Weights of a small GPT-style language model, trained from scratch on English Wikipedia.
Architecture: LayerNorm before each block, rotary positions, no biases in attention or MLP, tied embeddings, capped logits.
Training: a variant of SOAP for these matrices, 8365 steps.
Each number is 128 + 32 x the weight over its row's rms, rounded and kept within 0 to 255. Layers, rows and columns count from 0. Numbers have three digits each. The size before them is the row's rms in percent of the matrix's.

# q: layer 8 attention query, 256x256, rms 0.0693, rows 105-120,232-248, columns 128-255
# k: layer 8 attention key, 128x256, rms 0.0685, rows 104-119, columns 128-255
q232 089:121185166143204155096137131122152087174124130102141164130164253144100142131097080118120145145131118148105107072152163177097101120145090120151171139184142119114128103111158127099177105099110087097125077155061166097154172100072134086169110055123139110178146162140146127162186192157117151143113144095100139081095132134097113120106125094114110085101085098188135118123101086078109179092154
k104 110:088142157147073174142220156087082113101154081180156111176133184111105087085100163136081146181178113118136127136099126152139144121109161097148148158125181132109088132100170101104161161130196122042110134134177101191163148096073130132093200099135100149121136136139081170116089095188108162135087106090173161139193083155145131115107098172155172110091128176161103117167097214138167114073106
q105 101:148140172156152054090188121083098156085082091142149155151100101153100159094151163144121134098193101170107073126103104069108096133055154119136128126112138179123172115100133117135124136130080121074154209115082129098187127149147145152109118121166179106137138111111111113150165108132160118141151146123149077083121158140123170164187142134141172219088087157176187124123112170155149101074135
q233 096:138133139168075172045116089143117113144062144100145156088117163136137141149154199085111187182207118111079133148126073149150112137112092089113065107144114085133128129094105145107147132117135134159136155082132102127131113166172091127158130165122144149118041124136167122152162125059148102167163106154183124095162109135092107160123118136207118077075070114132146142180086130153135094132179
k105 102:100155183061146188090140174118145119122151125118165116130083098189121099114129077066131141106105150131099200098088128118117095170196076156080110155125152144169134139078067128137089144174160188102103096206106166197098137117146150168095162106111136135101159114139132159116087153199179150087116090173116147109110096111079102121144118141111102102162080075091108093091128058119110106131096
q106 107:084073104132138127132153087110109134142073114147134093148078106100122126146127119087143126146098132093099150152078169116132159111115134100120077194103121149095066107143111142131161111137155170059080136094158156137181043159131089144135117093095087115116140200143152127152129098109105189196133160163135057112145076108152133120159131131131165111178122149174158109112096115102111154131140
q234 101:135108119105077132120181135122131135172133127176145121179166122110156073134119154150126123192126118128077094102093129161127148069129138088087062120100103132132150132077103132128099111108088148174165172176094104163141117119150105117180151137166106146189083095149100090131124084088101112157128138073107115109133171094115101106134098168090107241159114197100124153168131146121147136132131
k106 104:185139088131145126098135089092118165092126089163159157080102112129121183146167142158144149102095138119172124058122208128111111153182162160108144200140117102117119157066190167137137180089082101166169084104177106145173126179091114104129122175140127107076078123133122173095095130129100129107163154161114097097122123153075128145137116093112089092126098083129169098152068170169170107114139
q107 100:140136105122114151184129156117122149132167139158110132157101168089144148113173091078167155203135152064122182183101173146087072111115138097101151146151087158120128125149102067117100116085153111118139124182144159114131141182114146100090122109086134149159094125148151165120134131170095127145076112094097113160181145053139156111152126183151131125146183154090003137172138119147067116069169
q235 090:118110110150094088156133086141111111112079114059143129134125069091104090110161070121066156062094094056130184103178165102132088152166191126197090094113158166132101141120114182151111096165109132076147124153125107043128138182128169140138116117116143101112119134112133135184095118141144100139124189136119086190125141119138109129141071151124154197187046136152118066096117111196131093149172
k107 096:092109150142104142063106122088166135133132154214121121120132182158147159197105125104053200134196147173141097131128093179087149063102066141111144114142145097114093096129126135128125148132171120102127114128118155129112119099101128071142183162187179113114140172154157110112116146161135130089178147142135108089123090189137162140121135076136170118170096142142197187142085123084110120172125
q108 105:117216174134149123092091070109133137075097147102085051145164042126100127136194138151120102110115099151090107172095052153082134136106131150143212158073132112138083143147172175122101145073087130066139160158110135160143111082100168090089103158103113104066137149137125143141158137081069131217147153104099177146137084098131095106142101082190173093131102115229087147115120127131112134105135
q236 097:088205110175139153137108157098096122120080116067166119076102128086108116121143127102133139136115145127155194161108148125141047154088107150111129090087108107185085133142145049142109116077080117120106153161148200106087115114107145066109151113102100102145206139186122106140130182120194077171151115132115093129121113125144133128122149143128110172138102123120197127093132098104158114070120
k108 105:121065132164138074149132136162083146115152117102108198147068203131138136124105128128151161127151105138159116114099128077129107080150127125131131140201108155084121159134115134060129113179125146105076110111133095114103101169159113167176135118183129093153119085105128125173142077142132161092120113215095125129143135159101146143121139105150149082122114122102145182165094102105148064118104
q109 105:102157154127149117050147187111155122120109124144121102176127140086083106139198140116165087158151093080125141081189094127103076138109171118137106138148147196144185140140151077091155190132088083196118136135118128139097141093158147103117114130130162100158143100155126139130104140085136127145125094132122112198141125116101169128204088124086093134118188139120119146120164169159073129149114
q237 097:146162131139147137161069160124191201164090144108120114141071146171165148108134127165108101166138152147046118114142165146210158123136101163130138213185166040106140138108137100046063153114113157189093146115148160141097153122106150100116130126121126080137186136152082156127155061130117165102134089115144090171085159141084114128089189105076146123086095143172113075083130093129103121137137
k109 102:149109195102166088151139102180156084099184123147131103179108109070140116121138151080105094025132124069172109125086077099124108146074144071082060092155145165150109128137136169144126122135131122164129147119144132082112151156115148186181191122108125173089140130151182168114153117191123157142047109127151077157112085108134101174128156112116141164115100124130101146147079098076156139136132
q110 114:140117160104159127132121133109109129107176133160069107124130085126130192120112152209143072110101151175079166148137138122108094132137092124173137139057151111085154164104148159093105189149100155136093064110083145132183189100152178082049182044155149146116108072168135077091133139052134078157160147146077197162125149122100140169079118116157130136110202119136115098143158117148105095129134
q238 091:166149147121149145083176117103102110100093131180088143089131075121206117119178142129161168184103142149152138115137142131068139116116081092159120169072152077116087183141112085134167153142133148149173169206115131109169136117157133190089121127156129086104168147134099128144168168114078093056174096149091134139124141155116096095106161101102158199081121130123043144108174139064111161089123
k110 112:122172213140157118112109131124171104160140085077120096123098147131120165165122115168157109147107101140082110121103112106139097112096154132087148060215169073189185168109097104145151158093125111147109106111108033115160169097133128157174099088140184133132108135144169126179105117176082117135150124135105095156079124088073148179174136143113145099135147101084165161116088147126154107147079
q111 108:109065138172195145095166089102169077063177141198142083154129143170122082118181057157073128110145092083158152157116101106037160158142114132095106133093156126155196133112150133128123102145136127147104180143118055122181097095101181094096131106169126204191176095146155119075099128128150120114113060123117130127110161150133117156091106160108134143142097125090135140159132132117080125130089
q239 099:084166117185098089138159132116123156125121126142123149107167083147075139121137133142123111117138109176129152148121078101132171153111101123109134139083147138079149140102129134186152131038172116130143089163154124127132119154119150104124169193109175125111162092125181174079137116105115158140062147155132117160131154201221145098152171092143122139183148150095115076146143148105155172097198
k111 106:082161174106166121150147117147124105118101082119102116104116137146154116124078128162084144153101069089115143102111080206235121177071090148159130162141130158120171120157118122179089105152104123105089118138162189156152104102122121112104142109141098171137171125201126113151179113162131112161126098191134097137133138106106164145118055086087124165155106133138138041139104130092191131126102
q112 104:166098136075150123151135148097150140088121126134121156109136064137140080127117088139175130140142137105081163098072146036146122124116132179103157127161104107060120134154088159130128182097147213116124127166193095151106129148097115125095159099094081149099152049133119119172167136122124133081085144148134170180101121156164120115169156164089150112215076076116129160152148134095156195132166
q240 101:169189108173160162127125168101085075095129163119209149119167115134121176069124119114102149117136067106132103081120103130076079152177113139077077200114112163120115083087129121146096111148096125075170132135184117163104142158126115176150106098168133109101106143169124139151106114142105095069161086153099120103142104091151146140111127130077141122091086164108174149099086071122083144126140
k112 104:130135078100136062057189113134113110151108092153087187126116163120139085144145080124128132157162094141082167150131151123115149150115101139198167098135124129103081092127122152185134136163102102132077158126126175173097140145137177117055122149207147125158071138140158146122148123143106149099140168055121101086103087110097146111130090137091151115168158102144120137129082159111218135122138
q113 100:106154146107141161156148103153128167067111149114118134149150124148126102114178121196190092113138166149143121103082102104110105203165109132102071134103143091135087125124116073154086147149134113156170161131116178130173178143130157143161140120101147096204103154121119147108104170060057129090125153163111100127143104100130122134147126163122157098127150113088129157147195166094139161182091
q241 088:166143168112103161061114152067130122140120211098117169129197156149183176083131072097107164106153143117147183146162079174142180056116148175056174119152140172188103142165158072130137132100137041127119112095112135137112137119103166169180126095158144100154086146108099090076129096146178086064166138098110081169112122163098104125127140119133117128077145151096139134155151117135085153176149
k113 100:129118089129155128105113105093145087110093085185121179111115144113094096136118110154084125108100093115213089131167157135091107131103154135137140110081127084163155149143121133116126087140165129167151126090139093071142127103174120069072111111168159165089162173134110159109054120115074104111047168156106120106178122166142104147120127128107151188150086122110115154085071117118215213074146
q114 104:099157094086123106120126141171131147076149109167132152105138095129167110111121156109103177104135116095134120149116138087189143059158105052134150155108110086092179132188092140105150105114154182149164119133186162149122104135114139140135086078149191092100135127104119108148098144144077113134104135161205107119134155163127116123189123111174111125200149105088148099122149149115172087128130
q242 096:164076136112143165136232144131114144150134161159170166094147157132119099076096148140121109161089144139072152132131134138103125162130156088173137107097129105167108167176109086128111183132091141131121106134109171208104117104172108084169087167115090132102140073128157126118157137121103165124074106081141107078105161154069115135190119129106146151178126133086087089158148086068144139149150
k114 105:046120086160155118092142178107200103150092074138174143130087103139112114190132160163074115155091113107137148162085175144111094117147192088109159155110192143091162139103199137242100175074119174142112136144114110117193064159124144171134122117130149119145102144197107061103159179103155130098106128151138171115132107180086109154123134116107104129100178168178136147128157165170139184102135
q115 109:114111097170067125169152115138164143125115145127051153147156139114119083125164137138130115122063093091136182143055131156079172044104115142121156116091124140110190126139118083140104141196173069114092144104161153155122182152132116134156089181149156124132131112142114137081075105109116125193089109162178124055164091107151126150127163113070170087037143152165206106153115087086076163089096
q243 094:134114139104202134157127160122139134132147097132205134170152128159096083149109093105190187141145166109080169151099138154111087138149147077088103150172114100086134110157134124114122146142111113087100176114081117184080124101118110139169168165140124082108108189166185108125139146118181154128136107117088096150121175125113160119164127112078143131081131098103168152058118087158124146148117
k115 104:212137074059178123141068199123179164165146137136155122055112172134150153077167146123132132107191161069113043101148135120116107119138167155124145168157122131160120145162203156118051111172128133157139165191169078110108147153118131105126100112111110137137149158029136144076154119157137133149148140125154106113126111143093129116099156120085142098154154120138058116159095142140100141141128
q116 111:104150188144151138107117139110162088113123074167154068139176139158103050169124076171181153106132097153111163106169076093112172133105141142123126117104127118094173185106117120073139090095091113094117150125105110167107149182113066095181195186113126134152110116093093128162151142170129125049138120151136102126134133135172178063157122093105139117100137153126122175112159135054108155109137
q244 099:132159123150083116117152157157158109110106205144099116106130101107143069116068112087135137153155138135090155113113098130098117191130080170109165178107093116188147200136156177155117130106131159101064157125105090137139157138174134124115157088138094082114127142075136101146115062160158094123142129125092115055144148108119177142104121116094116230157142112185109115131103112091163075107116
k116 106:100110107153218127083138102153092172148146141137168125127139131134132156168071157155162131101088189126156122136134119130092127146133154076105145125143103183110072093127069110115178113185104172167094091129219120071156145099161140187133111095145130135113148144140142107132155119160169107100107077079146133121146201135136114168151091136094123094184085114124152177104169100106104099117143
q117 103:150171129126163102173082145132105131099146185140100104145121132179125100116093129135070140173142106092156060157149157122141093113077151102151137145109081120192161103105129099175152153122155147085191130146162167113134194138147110160071118142132136152114104118142106094177094117101165184076131156080097152101111132156145114079175136138119192073107124100131097059094159075133153103116125
q245 100:132070134113106035105077105129131154194139085109137106088163106150161144141141062080109120153164138153121112108134150123112107123104101162135085149126139119146129141163119122161104166169157092110110140116157122154138095131116106063134130070132161111156193146106167106105163103156105216053192103139136108120107164152165120161088105146106141064119067125144127108138099099146164127194185
k117 104:093073176083104119142124136066140156038081067137089140085144143114098127147125154075148110079127107111113167144137135118131160108189111088114135146162136107125109119139107158154153094081105119116116154127146172155093157119179134123154101115100133081154124146134141191135036196144190117081175168130171183115158104089075120171163130089093196125190174148093140085108145061079130146103179
q118 110:081149121132116129110107143153146150162124131129133113110108138105092092186109128134106130118134117143094194153161146113106080119127132113129153175134192122138163138092160144100069135085179116127118092144102096109150071134076145145145144117174126147149094165132202082062170106117148159152127143118144141095110109091153150094147115129122132145097164134137140155105149156063115096148126
q246 095:130178143096130096161153114153181144111099150182138079152134137109070130116145161111047154123060120153112117138148170091074136145160150117111110117139117116103152102125141106189116102163090094135127185188135135161156161080083116118160180124167104208140158140156138138102132113083104161215176187085176117155150086116152060107124138183137135098146178075112130168175076095102157116098073
k118 106:157144168067102110112120103139151117129156098125157104188170160108139137170104114126142126114100107145104136135137094167077109130087089074136143136203129175178108080149150190106103175122091124156130157070129146121157130107135160140164079138112150078131183105119084139085167172176194117113162062186112112113131150163085153098107129139169120147111088160175068094085133131098103129126175
q119 110:131105159131153137168122173137134157096050092103087113114120124151051129118138103125115092112130106164097150152186125146068089138062137157129151173129050122154172146162117096196137161116139102139140163079141154144133149092145083105118149223102143136133147212147102088097173147130137107168109190160123122074090148091136094117128173167082097089114174134118153150104183137109103127107131
q247 091:152152091080127068165158118181127095163067138159112088107114165096134172126114118143139150160128167158101080122175199133144149201109067122173114095140146107101130144188143125159073123046171091157171132087105123101134118077150102149125107107170199157119098127092115065136121169090138187145155084086111151097126125132162074090156195160135117190124146074159122086104115152146143121128112
k119 104:099114151115173152134114085133115142073151063154082074116194182177167085101144147115155129118061079124176105114135157110165066143124109172120091140122152163111140147125049115120099132151131124095142115115115133052118146128138135142115166084081125119178123086166118135074045133092134127106150143134159107116138166186056148148053121070153116119175103155130073071123102165172109127128192
q120 106:142116165127085168156175090120175111116116064123111093106130080143103132149109136102135144106159146136186178132129159194110114136124101136112124140146095182140132162111144121155153139136099167157112136097177163150142058134123122061144118157106121125161149140164085133130092069123161147143106097125121118157086074116138141095117157115080111153103120068113101031161110132125195121138177
q248 103:099190157162135167143115124114218131153132123163183167092074112183108108152144131139091133131142106121139182139141124115148081178145114091155144112156105106136177107115057130123129142123095156117108186110138088093090116163120180191109119123108135147136138122143174162143101113146126149137129090121110200100105135118118120132168142102085115133093136133113149125151068129177169096119103